Each number is 128 + 24 x the weight over its row's rms, rounded and kept within 0 to 255. Layers, rows and columns count from 0. Numbers have three digits each. The size before them is the row's rms in percent of the matrix's.

# layer 8 MLP down (transposed), 2048x768, rms 0.0149, rows 740-773, columns 64-127
102:181128126133125149166138133147109108104123110111115131109071167175148113152141115140181125159148137141147139144144146129156115122110152115132107076140110124127125097155067119145136156133074133
102:142131122094147119131145107146134107116148122179112098127103113136085106128108114111137178112144119115090134111160111128146119142106149135125115123157155131097125141190131146104144128127133097
098:087156131115124165171100125140099162135130133132138142119127069118134145133090128131154142138185107135163132135110115132143133167169155146158110125190136068126108173092139138146124110067082074
108:120148107149100108115117130071141156154110145108131120140094113134110109087170140171123160129141181164159152116079089144116145154136119122183111086127122081135068106149096095145103122159155146
102:154107130108152142104150151134114101105202097158089104126147117144140121098123103133126155121160119126174123121084165111124135146095147130129102129132129110118150112120121156146134118141129119
096:145153086127145133124072100112146141118144139127079106090106109125138149144160142125121148179154179147107075159134109109155126118136128149157092144109116090130104120129133099161118168117119087
100:158142073129132084129078092129133121139134147184132161095079118092117145119149106159110117148141140113152123120113114115106107159096136144143132147110113089124130173093116132149147146151090115
104:096121167135152087131160139154135103113139132102118133129126127117134142075158140134138104165102163105081126133112114110172123154098126122129071131134155092099137138133158100126102115090090148
100:144125112125135154123107147098120138116138136101138079145156126101154154153107130116093137140135111117084116114095099167097140149083150122172178082068137132133147084121108151168106135142141113
094:146130093109133114164091114165122129168140109138176161106115122120152129139130198118123104076110166128118112183155117121172162119116114106119131123165120099130097166119138108105130143141126103
099:119156105174120183144142119157153187144165134145093115135125135121133100134166158131128150142145113128112128115129173095095127143144072158132130105096112086200138123140122132132087130117139145
102:138165179094145132117117172136117108123099095126141100149114129124070134144139115105113172154107087099131150103082110157139141093114131149110176144147138087105175157104107083158146122090105116
100:154104157136118099121149132133090103121148135134133141143125104146153101102122135126119161145124109151161105155095082129113092105126151163132084138120139120119099140098159149151113175114143116
099:138169111135119134141164089102093171149144145168152138106145133078108129139165095119159133168138138183131125131109132099162162120123109112172171125135110139144104130120111095113139177121101114
093:105151146144099124131112143133141150144135133146110116145135117117127119113124101164127109137106121116100139121144124134126161120164156145095161099147145094125168151124166134091156140080148181
099:091159091173098144121087153096143162138122176101149096130135122158148127101159104122128157119188111120143128132114089166166151143112115132141136095105095121099111126157133111116115133100149171
099:161152097135126164129118093107140070125109119130128154145142122164157131134108105098132104141143114107134110139151163150124096124145122125135116174139151126112117114123104126145134139112126127
094:083137131133153118124146149071136094158161127146083172141141131136142132118121148153168104137133134087149154144084158148089139138152148163113156128181115142135092121127134136135125113151136114
098:111126100145113163113122116106113114146148133141086126181129177098100066074153100128122122145162137092156165093143120173103163151154153143139151110117107124111102102119119134131123124146133133
100:161176103148140140118097110107144117157096141155163135101131091140177114142103121121107120118154131103081173122127136136120142119158127159135103098111118120110150107124111114126167162108101150
104:117118078097113182139146160139134122089134120134143116138125164151121112107151125108102122122120134133122129163096115114121133145139102121148158125126138083131108114116129150152132151138159135
101:097140116104128086143164112171153103093136112114107109087146154111125146126145132132092122137133156127181134152107142102128116120145103138140181138129105146159134076124153159124127124158086155
089:121142091170160128130135115123120146137108080146134121116148117119135126146124159152101163139105135111145158132130110157111150153126098089091130120136109119136104137119155068154164114132137140
097:173160134138100125104145162114085128147102157126136133119092116128127166106119182158173074098163125072132167152113119124120076127107127138144152147137093154128134147142095099061123136162143142
098:122118088105101143122099130161111115132124136087155120147093147110127111141086110128110130120087126099094085119142129075177122163107123103162110154130138127149132138152130148136140139072171140
100:101133095157073122128132085120146121137130129094136152139154129138103169102128100161137138125143128079120145123148138094113102124143112148135125144166150118114106139107139173132159140095109145
098:135142122139107095065119122097111110103131120141148128152145146135109137116171119143158093144140123098153135116156141156084126112101120136150093110171146143120144098085108125158068158078147140
101:130121120139122108128080148102127106134143093111101132124125124092124160113149134106129147146091114120073128145141105127155157125128147114120161098128092146141148159199129145092173106146106145
095:132123149125098139121151109143112128128162132102069119115136135090091122124121146130150138109152131146170089132111138143163139133122112170164164104141144114092142133117130087123108144107111085
095:137126095111116102145112127140125166103125104129133113127154105120109161107135110143138113141154128143156112122127149175110123136148138131142128097110118116112116129091125118118083142110149130
102:154092142120083117092124188129111139133105097125144132115136169091128155149119099146150125128118138124140117128168138123142128161141123111108145107142183155122137146113140140137144163158134107
100:145144094146154139133091131161099164147101122128156122166153113131181095147152139121100099166125125085168108097067107121109095132107141054135152149096123129124138129137148111114121111095094175
094:111129116138111119127135087130185131183109168122160117124154162161143173130112080088101093113130140146075133180163097152114137117129101132132165149145127145107139088154165171179155134157135120
103:149113112133076107087117156106129125151135121113124141108138124103105139172116141174066139097150095153095104098166127138134150135153136131131106132101171138144117111127118104126124078124118132
# layer 8 MLP gate, 2048x768, rms 0.0202, rows 741-773, columns 64-127
101:105174136146099159179156131129096090134124120121120109113087117110100147111125096134165143104161138129098125137151087153106094153083131142108095152149156175137127120119130123102122146137144110
097:125108147142161158066158125111115123160141114110147124142132128166114125124123106094115165171116157162129092166108187143150144074133138108140129163139092094090104150158099106122131124108140150
105:099139138105114109137123115136145141166127104150139126145122125149139130134144162132133114115136168133100149111150056094092139113129155121075119065099170150132146136136141128117163122095131153
102:144137074118089106153111131117134130111081126137148121103119115104110157083170129134156094108121151139109144124128062163132152111123155124142109121158164068112161128166151133147098135133104141
094:084153157131120139137108096114125096060136086115091134154161171127111098179128153115131148169144080098115162120137160089130146135126108139121150153125165114110134130111125148112123098119112116
098:142112129143114135101132105121167111114101141100151144095126117124109111071153121128147100145139092149125148096145155163110097096116096117144128176097152101137124139119145152100120118146149088
103:120100148179149081091121136125174108168114064097181113150154146141112183133095125151128073135142125096126093170121123144141128149084137162141128158153137120117137117143093162112120135126117134
096:170127116144113135157141107147143121133156112163130122131105143147110127135098124140104143119084086139153127109132112090166181117167141149175125124129116144096155131134121102131119143108107151
110:146136111135122102143125122115149128121139090112156092078097156108166109107123185105107114120127102113165081164136143128171153091125112127163086118139151140109135154085133128114120128134113091
099:121137139112091136082127129100124071125111119149100102089139115127149099124128154102111162140139089130155151119146120130160097153130117165123116094136143105128132118150157121128136152111113113
096:116193200143149163102157194147104120100140098105129128165114138141129104147165136086101148183100109127144159124115117131145121104097112141152157167164124100098118152111119109104161169095159128
101:138124151096147129115105144104120119116140133112167150116147129119106117120139115118122121148117125109169158123138146128128124170152147120135131129194135131116106120122156094110202099087135079
097:125182074132082110031135127137124111167150135134086127099144127141130163102134175106129163166146141070134132137178125103109150099098137169148116134157120148182163123167136152087116151148152107
097:132119134154136117095089146095155131136170099139104091117091114132117106101126145110087059075166163100139161096123155117126128094120126124116134107098105151094122110143128117116157121149094118
099:094128138135140128174140108097143140105081128139133185168142105135142133164154132131132069117158158119119112093133089128151109136107135097110154150126134141096186133113146124088099147134119135
101:109078150144139118130152155139072129117142096155162109123117144078110152125116120081121171135137103164143085155135132151152112112089154114108124131110111116094153156136162131187130151109151103
094:053138130088136106120133141053107093158102075085119141100105096092106166098095158108087109131133144154138136125133144115115109129137138127137108137132159071157123093127164126147104101113128108
097:156092105064125203121129181111154108141129097113107147121148128131134129153149146166119095112107126150113159130142105150137156104078136101132142127214116156174136148154145168134130110132091133
102:139143155151136129160110161129121126097187112098146120135111132140129160110136146086107103120134153117166119121155127122129124116106102125099132141115101094162138123115111113182129120123120137
100:122150141129131148149120109135097108154114109120096162148115119143174095145106128066132184105118125150087087140075096111131121108127107138124125128155092147119101129142151131093140108144152112
098:128129103083110120131153165117156149161148108109139148133095136119134148162133127137104092128132181117138106154128134152132137163185150128106157158175146118090124095110093130165125102144126140
095:118127094122098126107148145108155073130114156116150114141123069168168111144155133103104135116098173148104131112133120095141133104150157136103110123124188109130120143158131110078084153153175158
102:125071105104119126080156094094117129150168130096143134132106153096101099091132143100084082138107106129138133163120120139130124143128131152149113119140174147180173120146108102138115119160167149
098:163159105072094121146131152164130101116113134143150099121105169155125145144151116123136094128173121154153152125149111123118106129170094120086143152154183099133121166152182051158129090110203146
100:086111145135085144172111113140136128147117155141122122121131129117128145111110162162185131136090155136101162134120111159129146135130135174113168163177144143157140123133144125147122113116113152
098:173173124159077114114151128121080137157171069142135139123084094102119126148142124112100134109157100134154131172139159119168105136137159164142118131144150134108169131113113128140136141113129135
101:116129110140116068129135083113116100165160096126146106094092117115096120142092148133124134103097145128083165139063129162129136160153159162125155081136131128158089142142117134101125125128132112
093:122124135109123150131135093140140127119134096149101089105141140057102153147115124128136140124172144174167101096060113114118146135121159131118145115181146098119129126153128099137166126086111090
092:126157145138149118109115103167142143120162113155169152100163132116161129124137114149164133139119111145169089117161096132137140140144116100123116147119167115139097095112160118138091177134123093
101:149090161186083148145132139147130120129123148088112141108135094124141112078123129091118104096116153147126098124104105152107086104127158100148123065178130148149129142116111146107102107133125148
105:104139088152101105136139098154143136148126112162108136099142165129157112144110158133095157110113157104129143148126120131098145114175124096123117177120105139147118114058155100133113125186138158
102:140132106139123140102128064158084146105107131133138151119094151114113128121095143111145114098120142183140098112136118101161142141114122082121124142131117101110150179129109084141158140113140158
104:136105129146108112099118123095160090111110115093127150102091124104133099088124160125110132138111138128204156138090140145142111112177127129129158131191134118100128148103132158154168125126149135
# layer 8 MLP up, 2048x768, rms 0.0198, rows 741-773, columns 64-127
101:131139159120119116143082128084089154089129128105115135142114107094087104160090156164103051110096134125155165165100150109124168125116134114121147147131120127150176148135113132142091123111092119
096:130133123147131103146152115123110142128088087119115145136086132126116125140168137112112154124123107173097103151116144139137117137132130118135147124133087111149125118172096119099179118194152145
107:148110123134081097087141131106136182129110112137152141154173104062132142146149088090158155133119123099150153091119117162091114129097150110171142111107114125100120120095139126133092122147099063
102:113153136130152148155143139133123136158145129140137120123143136118107094165124087155127164139123125085153126133143097115106149142130141111076111138143120130128140145155131129113120101088158113
098:149122135131124152185166162097149127131126077103158160145132181137121144139131109121124127109086143121180129131107143158082144155079123119080110156127112151124119090150139135131104148150069109
096:121127174129095112153172132137112140108109149137155120160154109109103076100152151087158131107122169145118127125114146127149168111163114116167090117145115131149179115130108158104113154122172137
106:113111154118160144151111132090126114111155116116118121142179077128155084117119157097114138164105149131143077127108147091126139126119149102177107149148133138101128100148168181164153171139154128
102:130140092142140146102113129076155141106136141129123134124157128150138122111151118146126121127140186130164161118092130213117134147146117123107129174151114123104158094159144124117084146113151159
114:088103105132091121141094119118105165139132113108163144107120136136147102110163122135140125096154125130185133181157121143174161150105151165153111133133139162085108109131129137143115139160154134
098:152146134130092096122128166122115160158054166092104147098119125174168141145078131100122115151155120121150139151173137113137080144099122128119140111127139138121171141104123128138144122115117165
098:099098078106072149129145101130124144130127133103155138112115143098099122062112149175121116118129158119168075129102115134151092107150156073095126085122134203128142160100091115106137122142116121
100:119138090142134153135127166134131125135154153107121112146093130118153095131119147145089140135155107161145135091120119168123127153118143120119167160155136149103126154086144117130116117130152125
097:114095134174090106109130127156147079135127134144115134111140134139167130122145157093130111106143135124161099123162140131106158133180133157147127162130142107129149129127126154160120132155145131
104:111111155100087137134101118173133150132155157132127116163111140123145126149123123157144121126082139157118122138164118155166123122116115165101127126106176115133175156107140114148125132104125144
101:156101155100113162137120170131144156154141140144129162168121101118127152117102146159132110151121100131187112142131154106119144149121163116066098128165129163116143141107138116098116144100161099
105:125171142121080162125096138132164115122124131107129093105109065121151103118122129137152125138141107147127120129139121116146120101082110117130113103157146130113147111113099148089164113136149150
098:150115127136144090121118158123126113123130174156139166140096132102173113136097132093179119095097139082130105111108136129169117103132183156142159111145124181118107107127128192125125125192157123
099:113106153136095161132148128125134127121143118088108091127174113121125151133138119083139170055128125168128131125116132107138103163154161101125136160174091148101137147144171141133149138099132138
100:080131143124145114153123144137146118089147109122118134086135113098162117143108101141112139121130102112134109103159101114156137156114111127165129119096128134139161116116105127160110107154061164
101:098113160166166143138125132123148140088110101149084137174148102110152096120105112139130116166155155120120126159136118135112153069173145104102169115150081120114128151096115166091091086129136138
099:126131142140133109080135101126145085175082137083132150128120101103128146139145186133165109068144100078099143142151148097091109125110145120119129122125109152137166075173103113094109104095122143
094:111101173116139120126112108138116121138152112154078099132161158124123130140149123154107122157131065122124141087133165183138095133151120111136115165139146175146108083115146146143142109097107160
106:189152141186135154135063141142114117105099127118108138147116078121138151124098144120151088121145152124106171154121120144159122139152151156108129131144097188072143170110146148128120137188178080
096:110100144155147121108126153154111149162145114136098190140137135118106095139132123149135130114092132112151137140130105139148162134115110192123124143104092087112093132097144139117104086103125131
100:152150163129152095172151081166117115070129093130093115126120135113122123138140158113134175124121047164119129071110144145120105119165140138121157150132146104147140129126125112095111155143145126
094:115091165137134089126125091109112130174168117096109105117119167116112099170071165115133142178139092096105125105144103153151138123132156115125104096126177156092091157105106134153122088139120168
102:167159135139159137124089149128083162144130130137148139132123076143109121137122127123134120127161122166156120121151114128100083054103143160140108130138144097094115170137088122162140098183124096
098:171086162149148150117100125124140162109162119112114160123134130152158127074106157101145132138124111127123111129134129100118092133167088097161134106091075146108142116104091142140130144143136136
094:114121162119136145100166116139092098153137127118108074110115104120121110130155150116127095111150096104102112155111142091112170119082058152129163136134124103160132154140155135139126153127162134
105:129128152108100160126136154125124120136094141122103112113108144130141161135104127118128178141165163145103123140198152119176133130151119170090098140091147135151119077157160146088135101136148106
104:151143161141087127092164082141124118113124101149159094121123155105129098117099112129134156134132161124145142120140127143116132112126120146140097151165105119124122120150127134143122143088154135
102:165129118137108125164141122182152128125131168124142115152144116122161167127101127168176128107127129138093122096160092129094166097142146148109149131128137152125129124135134138188148092142146144
104:085103126108111147096162153114159086166114105141107175152136099105155113118103119183100143095138139143146142116097142158093112125160131152117138136114168144137122101134145132112121099148148128